config = dict(
    n_kv_head=5,
    activation='squared_relu',
    norm='rmsnorm',
    bias='none',
    extras=['capped logits'],
    init='uniform',
    init_std_qkv=0.045,
    init_std_down=0.0,
    optimizer='adamw',
    beta2=0.98,
    lr_head=0.0285,
    warmup_steps=385,
    schedule='wsd',
    seq_len=1024,
)
Each number is 128 + 24 x the weight over its row's rms, rounded and kept within 0 to 255. Layers, rows and columns count from 0. The size above them is the row's rms in percent of the matrix's.

# layer 12 MLP up, 512x160, rms 0.0849, rows 403-412, columns 0-159
size [ 98 112 113  98  98 103  95 111  80 119]
[[117 130 152 176 152 143 125 145 117 131 133 133 155 136 136 213 138 186 149 106 139 143 133  58 144 149 110 168 177 118 139 114  94 104 150  74 152 112 189 132 143 166 119 136 110 154 107 123 141  91 106 124 130 140  96 130 136 162 131 160 140 118 117 176 161 129 127 106 141 103 148 118 127 100 141  76 170 146 111 115 142  87 138 119 138 135 123 114 144  95 146 144  74  91 143 136 102 142 114 162 151 126 113 147 112 128  84 130 108 159 170 127 133 156 108  85  88 171 117 138 123 113 143 133 149 125 118 121  78 134 146 128 135 119 153 136 128 147 126 115 150 140 122 110 131 151 121 134 128 119 116 125 133  94 127 136 149 150 165 137]
 [ 87 117 144 126 132 112 136 200 101 121 111  82 147 132 164 173 104 161  98 135 167 109 118  99 127 141 120 115 117 123 105 156 157 164 130 132 154  87 130 162 117 126  93 111  72 130 151 141 132 121  99 140 110 104 112  98 164 116 129 110  93 111  95 146 130 150 117 128 181 155  91 107 151 125 146  84 135 165 127 108 143 111  79 122 128 111 121 130 143 114 134 144 128 130 155 172 131 172 135 170 148  97 107 146 147 148  94 136 162 136 130 110 118 116 124 110 161 160 104 148 140 103  80 138 146 127 136 137 144 109 111  81 107  99 113 137 119 142 139  76 190 124 105  95 149 119 130 117 127 150 143 146 133 136 157 120 124 137 148 158]
 [138 155 113 121  96 164 108 194 128 144 112 102 153 141  92 126 106 143 157  84 134 111 130  94  94 130 110 104 146 138 106 159 102 145 159 143 180 135 151 171 118 138 112  92  99 139 132 138 149 114 165 117 150 108 122 152 166 165 124 173 103 103 155 139 113 129 157 126 137 103 127 160 112 123 121 131 127 128 150 124 131 124 130 140 107 115  99  94 137 105 133 118 100  88 113 195 124 146 165 150 136 127 147 170 100 131 118 123 127 124 100 137  96 128 168 131 140 104 127 119 160 146 111 120 164 126 166 135  95 104 201 102  87 118 119 114 115 115 136 114 135 111 104  90 161 152 127 118  85 148 159 125 119 176 152  95 113 145 131 111]
 [119 121  85 134 151 159 109  89 105 126 120 143 107 159 115 149 148 142 127 129 135 152 115 116 126 142 111 149 100 100 118 119  85 110 121  98 137 161 152 135 117 150 120 161 122 147 100 103 150 108 147 157 140 111  85 148 127 154 127 129 104 122 182 113 138 188 121 155  95 111 160 119  92 110 136 105 125 159 127 141 145 116 138 110 172 158 142  77 149 100 135 131 134  79 153 148 113 142 100 149 154 131 110 133 146  77 108 129 122  94 128 145 139  72 149  93 118 120 148 185  84 136 135 123 120 119 193 137  79 152 159 142 120 119 111  87  99 134 127 105 105 148 126 112 163 125 117 125 128 115  86 112 144 109 108 136 177 170 147 132]
 [122 112 125 147 116 147 108 184  78 141 109 118 155 151 112 105  97 146 155 118 122  98 135 115 120 103 108 109 138  93  93 111 169 138 144 128 166 138 131 163 141 123  96 150 128 119 108 186 133 118 155 138 109  99 112 147 136 165 152 130 120 100 101 125 142 145 117 105 114 108 112 116 149  93 102 135 108 148 101 111 117 139 143 106  89 178 147  73 106 137 124 126 109 133 146 183 120 127  96 159 116  89 106 134 126 102 115  77 114 119 129 148 122 129 129 129 147  85 139 131 130 143 128 122 154 101 208  87 120 113 166 146 109  98 132 122 130 118  92 138  92 136 111  76 113 121 148 144  84  70 136 152 111 148 142 102 124 121 132 153]
 [139  89 167 123 135 172 117 133 103 115 122 132  87 141 157 155 105 126 124 119  88 104 113 124  94 125 155 105 111  80  72 164 125 124 144 132 151 124 121 135 164 130 126 118 113 117  98 148 116 156 147 117 129 129 154 116 105 148 124 101 140 103 119 122 116 170 130  95 165 139 109 123 129 136  88 154 157 170 116  90 118 108 162 100 166 130 117 102  90 146 142 160 126 121 113 154 124 108 106 154 130 120 163 142 146 119  95 157 115 147 159 107 109 127 101 157 126 154 128 156  97 102 167 178 100 112 150 131 163 115 134 137 171 108 173 139 106 104 156 110 168  72  93 103  93 134 109 154  99 124 148 129 130 159 114 106  89 144 169 133]
 [203 116 105 147 126 139 119 166 103 117 141 122 133 117 106 135  98 116 146 152 103 172  83 128 149  88 122 109 103 109  81  99 104 126  99 122 181 121 130 110 132 105  96  91 140 120 147 151 117 108 127 155 139 110 140 100 135 162 118 120  98 164 123 119 158 102 102 125 131 131  89  85 139 164 117 158 168 134 147 134 128 100 120 116 107 155 127 107  97 134  89 144 121 102 157 146 146 120 126 185 126 106 115 100 150 119 156 141 145 149 161 127 100 154 129 122  75 144 156 148 155 151 163 135 107  99 154 154  86 109 155 139 110 126 178 124  92 133 120  93 160 141 129  97 168 157 145 114 111  89 144 112 122 130 132 148 147 138 149 127]
 [137 107 129 142 132 141 177 133  89 160 157 105 126 117 129 175  95 161 139 132  90 159 131  95 123 114 151 161  97  70  95 134 116 101 126  97 142 114 152 122 150 149  89 120 113 127 172 126 128  89 178 127 144 104 141 103 137 110 134 137 139  91 137 162 167 156 105 156  98 128 140 124 101 137 102 115 174 137 154 126 141 128 154 111 164 125 157 134 122  99 135 178 132 125 145 174 107 148 115 133 136  93 165 112 162 103 132 123 110 104 127 133 136 115 109 149 147 100  85 174 148 152 180 120 160 110 145 148 124 160 191 126 164 130 131 102 120 156 102 112 141 137 115 111 139 119 102 173 100  88 120 110 144 140 125 125 151 138 140 129]
 [132 119 173 168 142 161 114 126 130 128 151  68 120 123  62 119 120 125 115  86  93 125 126 149 103 140 109 123 124  25  85 123 132 148 112  95 190 126 107 126 129 134 146 107 130 156 111 130  95 106 118  96  96 129 142  99  80 139 147 138 113 155 142 134 112 163 146 162 116 160 135 161 120 157 152 119 141  99 124 109 171 123 141 128 116 161  95  87 113  90 137 120 146 149 120 153  96 112 145  98 146 129 112 144 132 125 167 134 122 125 125 129 120 150 110 122 118 138 113 160 141 155 151 129 117 145 105 107  84 105 191 142 105 132 142  97 147 108 128 125 141  96 120 138 108 110 120 120 131 122 135 166 164 102 128 154 140 135 146 152]
 [104 140 112 107 147 164 124 175  95 103 119 124 122 156 127 168 115 115 181 153 109 145 144 114 136 115 109 160 148  98 103  90 134 108 121 121 143 132 142 138 138 130 121 138  91  99 119 160 134 121 141 133  93  98 114 149 121 129  83 112 141 163 144 146 173 156 140 160 143 175 119 164 127 110 145  93 136 123 160  96 128  99 160 136 107 163 140  95 118  93 115 176 112 124 141 155 161 127 153 139 163 102  91 131 128 109 109  91 128 115 183 157 130 132 148 136 103 175 145 152 122 143 141 141 107 122 151 167  91 147 155 127 152 109 132 119 131 129  92  84 145 178 111  86 125 172 123  93 125  94 144 125 109 129 122 113  98  84 156 122]]
# layer 12 MLP down (transposed), 512x160, rms 0.0793, rows 403-412, columns 0-159
size [ 99 110 114  97 104 107 101 111  82 118]
[[109 145 144 144 129 136 137 131 143 154  89 107 113  97 168  81 116 122 101 144 114  83 135 121 109 149  91 108  99 142 145  92 170 132 184 150 120 117 170 114 101 125 160 129 112  98 124  90 148 103 124 117 134 142 171 144 139 162 108 123 119 122 162 142  93 105 137 127  99 130 127 115 128 165 135  79  97 198 142 140 135 161 135 116 153 129 114 114 127 122 125 150 132  78 145 129 112  97 140  97 149 149 159 133 123 158 140 112  98 110  92 105 113 157 129 135 142 108 142 100 145 156 149 114  77 133 129 163  86 158  90  79 165 153 136 147 135 140 133 195 140 159 125 115 106 135 124 161 135 131 147 100 113 111 122 106 148 152 140 120]
 [125 132 137 134  99 139 109 175 130 130 113 108 145  86 132  70 121 126 121 187 103 103 148  98 134  99 153 140 132 151 145  92 104 109 129 167 131  83 143 160 155 119 108 138 136 146 108 102 147 131 129 107 124 129 108 164 127 158 105  95 124 130 138 103 152 128 116 134 164 125 143 139 136 139 108 167 108 135 148 157  91 121 125 143 156 121 116 119 146 148  99 110 173 109 136 124  81 112 108  91 142 140 184 137 168 159  90 144 176 123 153 103 109 104 139 158 108  94  97 100 118 172 143 116 112 130 114 178 113 163 162 110  66 117 144 121 102 150 127 168  84 124 155 145 119 109  92 131 107 109 115 149 141 133 123 152 164 128 128 146]
 [148 148  97 140 148 141 111 174 116 131 135  95  88 106 100 125 123 112 166 128 153 132 110 160 136 113 152 157 116  85 115  58 122 156 111 136  89 182 134  99 111 140 102 132 128 127 104  70 155 124 117 108 118 163 126 119 135 141 166  93 126 121 152 135 125 112 137 148 136 106 121  70 137 122 114 104 131 105 100 143 102 142 156 103 109 126 137 125 152  96 180 161 148 133 148 106 177 118  93 111  75 112 137 115 129 142 122 101 119 179 158 131 132 122  86 108  98 121 118 172 119 162 150 163 147 154 134 146 140 145 131 171 158 145 155 118 116 120 142  98 166 170 102 127 137 134 110 119 110 120 101 120 151 120 111  94 147 138 155 145]
 [140 152 134 125 143 114 130 145 146 157 132 107 107 139 107 112  91 159 154 176 109 123 133 140 125 137 147 111 155 144 105 158 173 122  92 162 129 155 127 157 128  66 107  97 154 120 106 136 159 111 109 114 134 153 135 171 113 141 112  78 111 109 107 144 148 151 151 157 172 100 119 108 117  85 119 113 153  98 124 127 143 123 130 104 128 111  99 146 136 117 137 115 122  88 149 132 158 159 132 127 123 105 141 136 118 134 126 172  95 166 133 133 164  91 131 153 125 161 111  94 109  93  88  96  92  63 112 127 134 110 126  97 139 156 154  74  94 116 156 121 149 114 163 106  95 126 139 132 117 158 116 122 163 101 127  71  90 153 124 120]
 [125 149 134 129 153 107  96 122 107 101 149 117  96 131 146 154 101 115 134 110 138 106 114 125 133 141 141 135 120 130 133 123 144 128 103 150 113 160 174 154 147 148 114 122 115 131 144 117 112  75  89  77 128 149 158 121 111 149 109 132 123 112 135 121 115 148 113 116 104 163 165 156 117 132 174  99 122 170 122 123 158 132  70 156 114 112 112 170 145 154 151 152 163 153 132 129  82 182 165 155 151 161 103 121 144 121 114 125 135 160 163 113 101 111 126 119 103 128 131 154 106 135  77 126 139 134 123 143 120 113 159 140 121 158 207  71 120 131 135  85 116 120 131 143 106 147 151 149 159 156 122 121 153 120 203  87 131 135 107 119]
 [118 182 103  96 142  91  94  80 111 145 108  94  98 131 145 135 133  96  91 151 151 104  87 133 108 107 141 116 132 127 140 174  79 116 130 116 120 134 119 115  88 166 117 126 108  96 128 117 111 173 117 118 110 131 123 129 150 116 116 161 111 117 101 158 139 161  75 102 121 125 127 102 101 105 141 174 102 121 147 116 141 138 115 158 151 115 125 125 146 122 147 145 124 118 172 143 116 138 107 113  95 171 135 192 129 125  93 153 111 111 143 149 117  72  98 108 144  93 155  90 137 130 149 111 118 145 132 132 130 117 136 117 125 154 152 125 153 100 186 147 118 149 112 154  99 117  91 134  93 113 127  65 114 105 137 100 115 152 110 150]
 [144  98 112 115 141 106 141 160 116 137 132 108 144 107 117 159 144 169 146 131 135 137 122 183 124 145 112  98 111 139 115 119  92 143 156  90  87 139 109  87  92 162 129 172 102 124 116 109 105 154 124  77  95 149 158 120 104 140 138 129  94 141 170 143 120 144 159 146 104 121 124 124 176 139 120 112 147 112 107 125 139 138 164 134 136  90 162 127 148 106 129  97 171 170 128 161 151 142 133 119 143 120 109 132 137 133 139 123  92 107 191 112 117 151 119 113  89  80 124  97 164 125 110  79 176  94 111 118 113 170 129 128 120 143 149 100 132 131 142 131 155 116 110 151 193 157 134 114 135 103  94  95  96 163 112 155 121 121 128 112]
 [136 153 111 145 136 123 132 126 155 116 112 157 104 127 158 153 176 111 156 125 125 125 122 129 139  94  68 145 131 161 115 131 139 155 162 102 148 132 129 127 114  89 154 156 121 106 159 144  95 139 114  94 122 109 161 128 152 128 119 120 126 114 173 138  70 118 164  94 138 104 149 154 114 105 181 109 121  96 125 137 162  86 108 122 150 158 180 117  89 129 120 109 150 107 117 145 139 158 123 128 147 110 133 133 109 146 141 140 164 109 104 123 125 140 127 146 132  75 120  84 106 173 123 129 116 143  80 114 110  96 106 113 182  95 150 168 117 114 121 119  74  91 141 161 160 112 144 153 149 121  97 157 108 129 157 120  81 123 117 136]
 [105 140  91  71  93  88 121 144 151 130 135 144 182 119 134 143 117 152 157 118 141 102 116 156 112 139 153 148 132 138 143 158 125 119 122 110  90 116 142  98  96 157 105 138 146  88 149 129 188 104 134 133 159 122  86 156 157 140 115 149 120 130 153 132 155 139 137 112 158 127 133 135 159  96 145 128 157 149 155 138  74  86 137 113  92 129  99 149 200 103 144 157 181 112 131 116 133 122 114 122 142 124 135 101 138 179  91 110 145 117 115 106 112 135 120 150 105 136 105 132 148  98 100 131 147 107 121 162 118 142 127  78 129 105 146 147 137 121  90  72 116  98 155 105 118 162  80  95 109 133 116 118 104 131 117 132 131 128  99 153]
 [144 185 143 123 103 106 139 159 132 184 100  88  94 139 136 140 142 114  94 134 146 104 113 120 156 138 175 119 114 148 171 159 146 113  79 114 166 104 121 185 130  82 105 102 144 106 149 135  83 100 125 129 136 159 131  83 115 171 140 165 136 123 141  94 136 133 124 145 142 136 128 129 106 121 116 136 135 134 142  92 128  91 126 139 134 157 116  90 128 108 148 109 115 167 142 122 155 111 132 134 137 144 108 110 150 118 112 164 120 120 129 145  74 176 112 134 130 122 117 118 143  92 128  95 140 156 135 107 135 119  91 173 163 125 139 139 142 149 146 168 106 106 127 140 104 166 167 108 139 144 157 100 164 162  99 145  88 146  95 117]]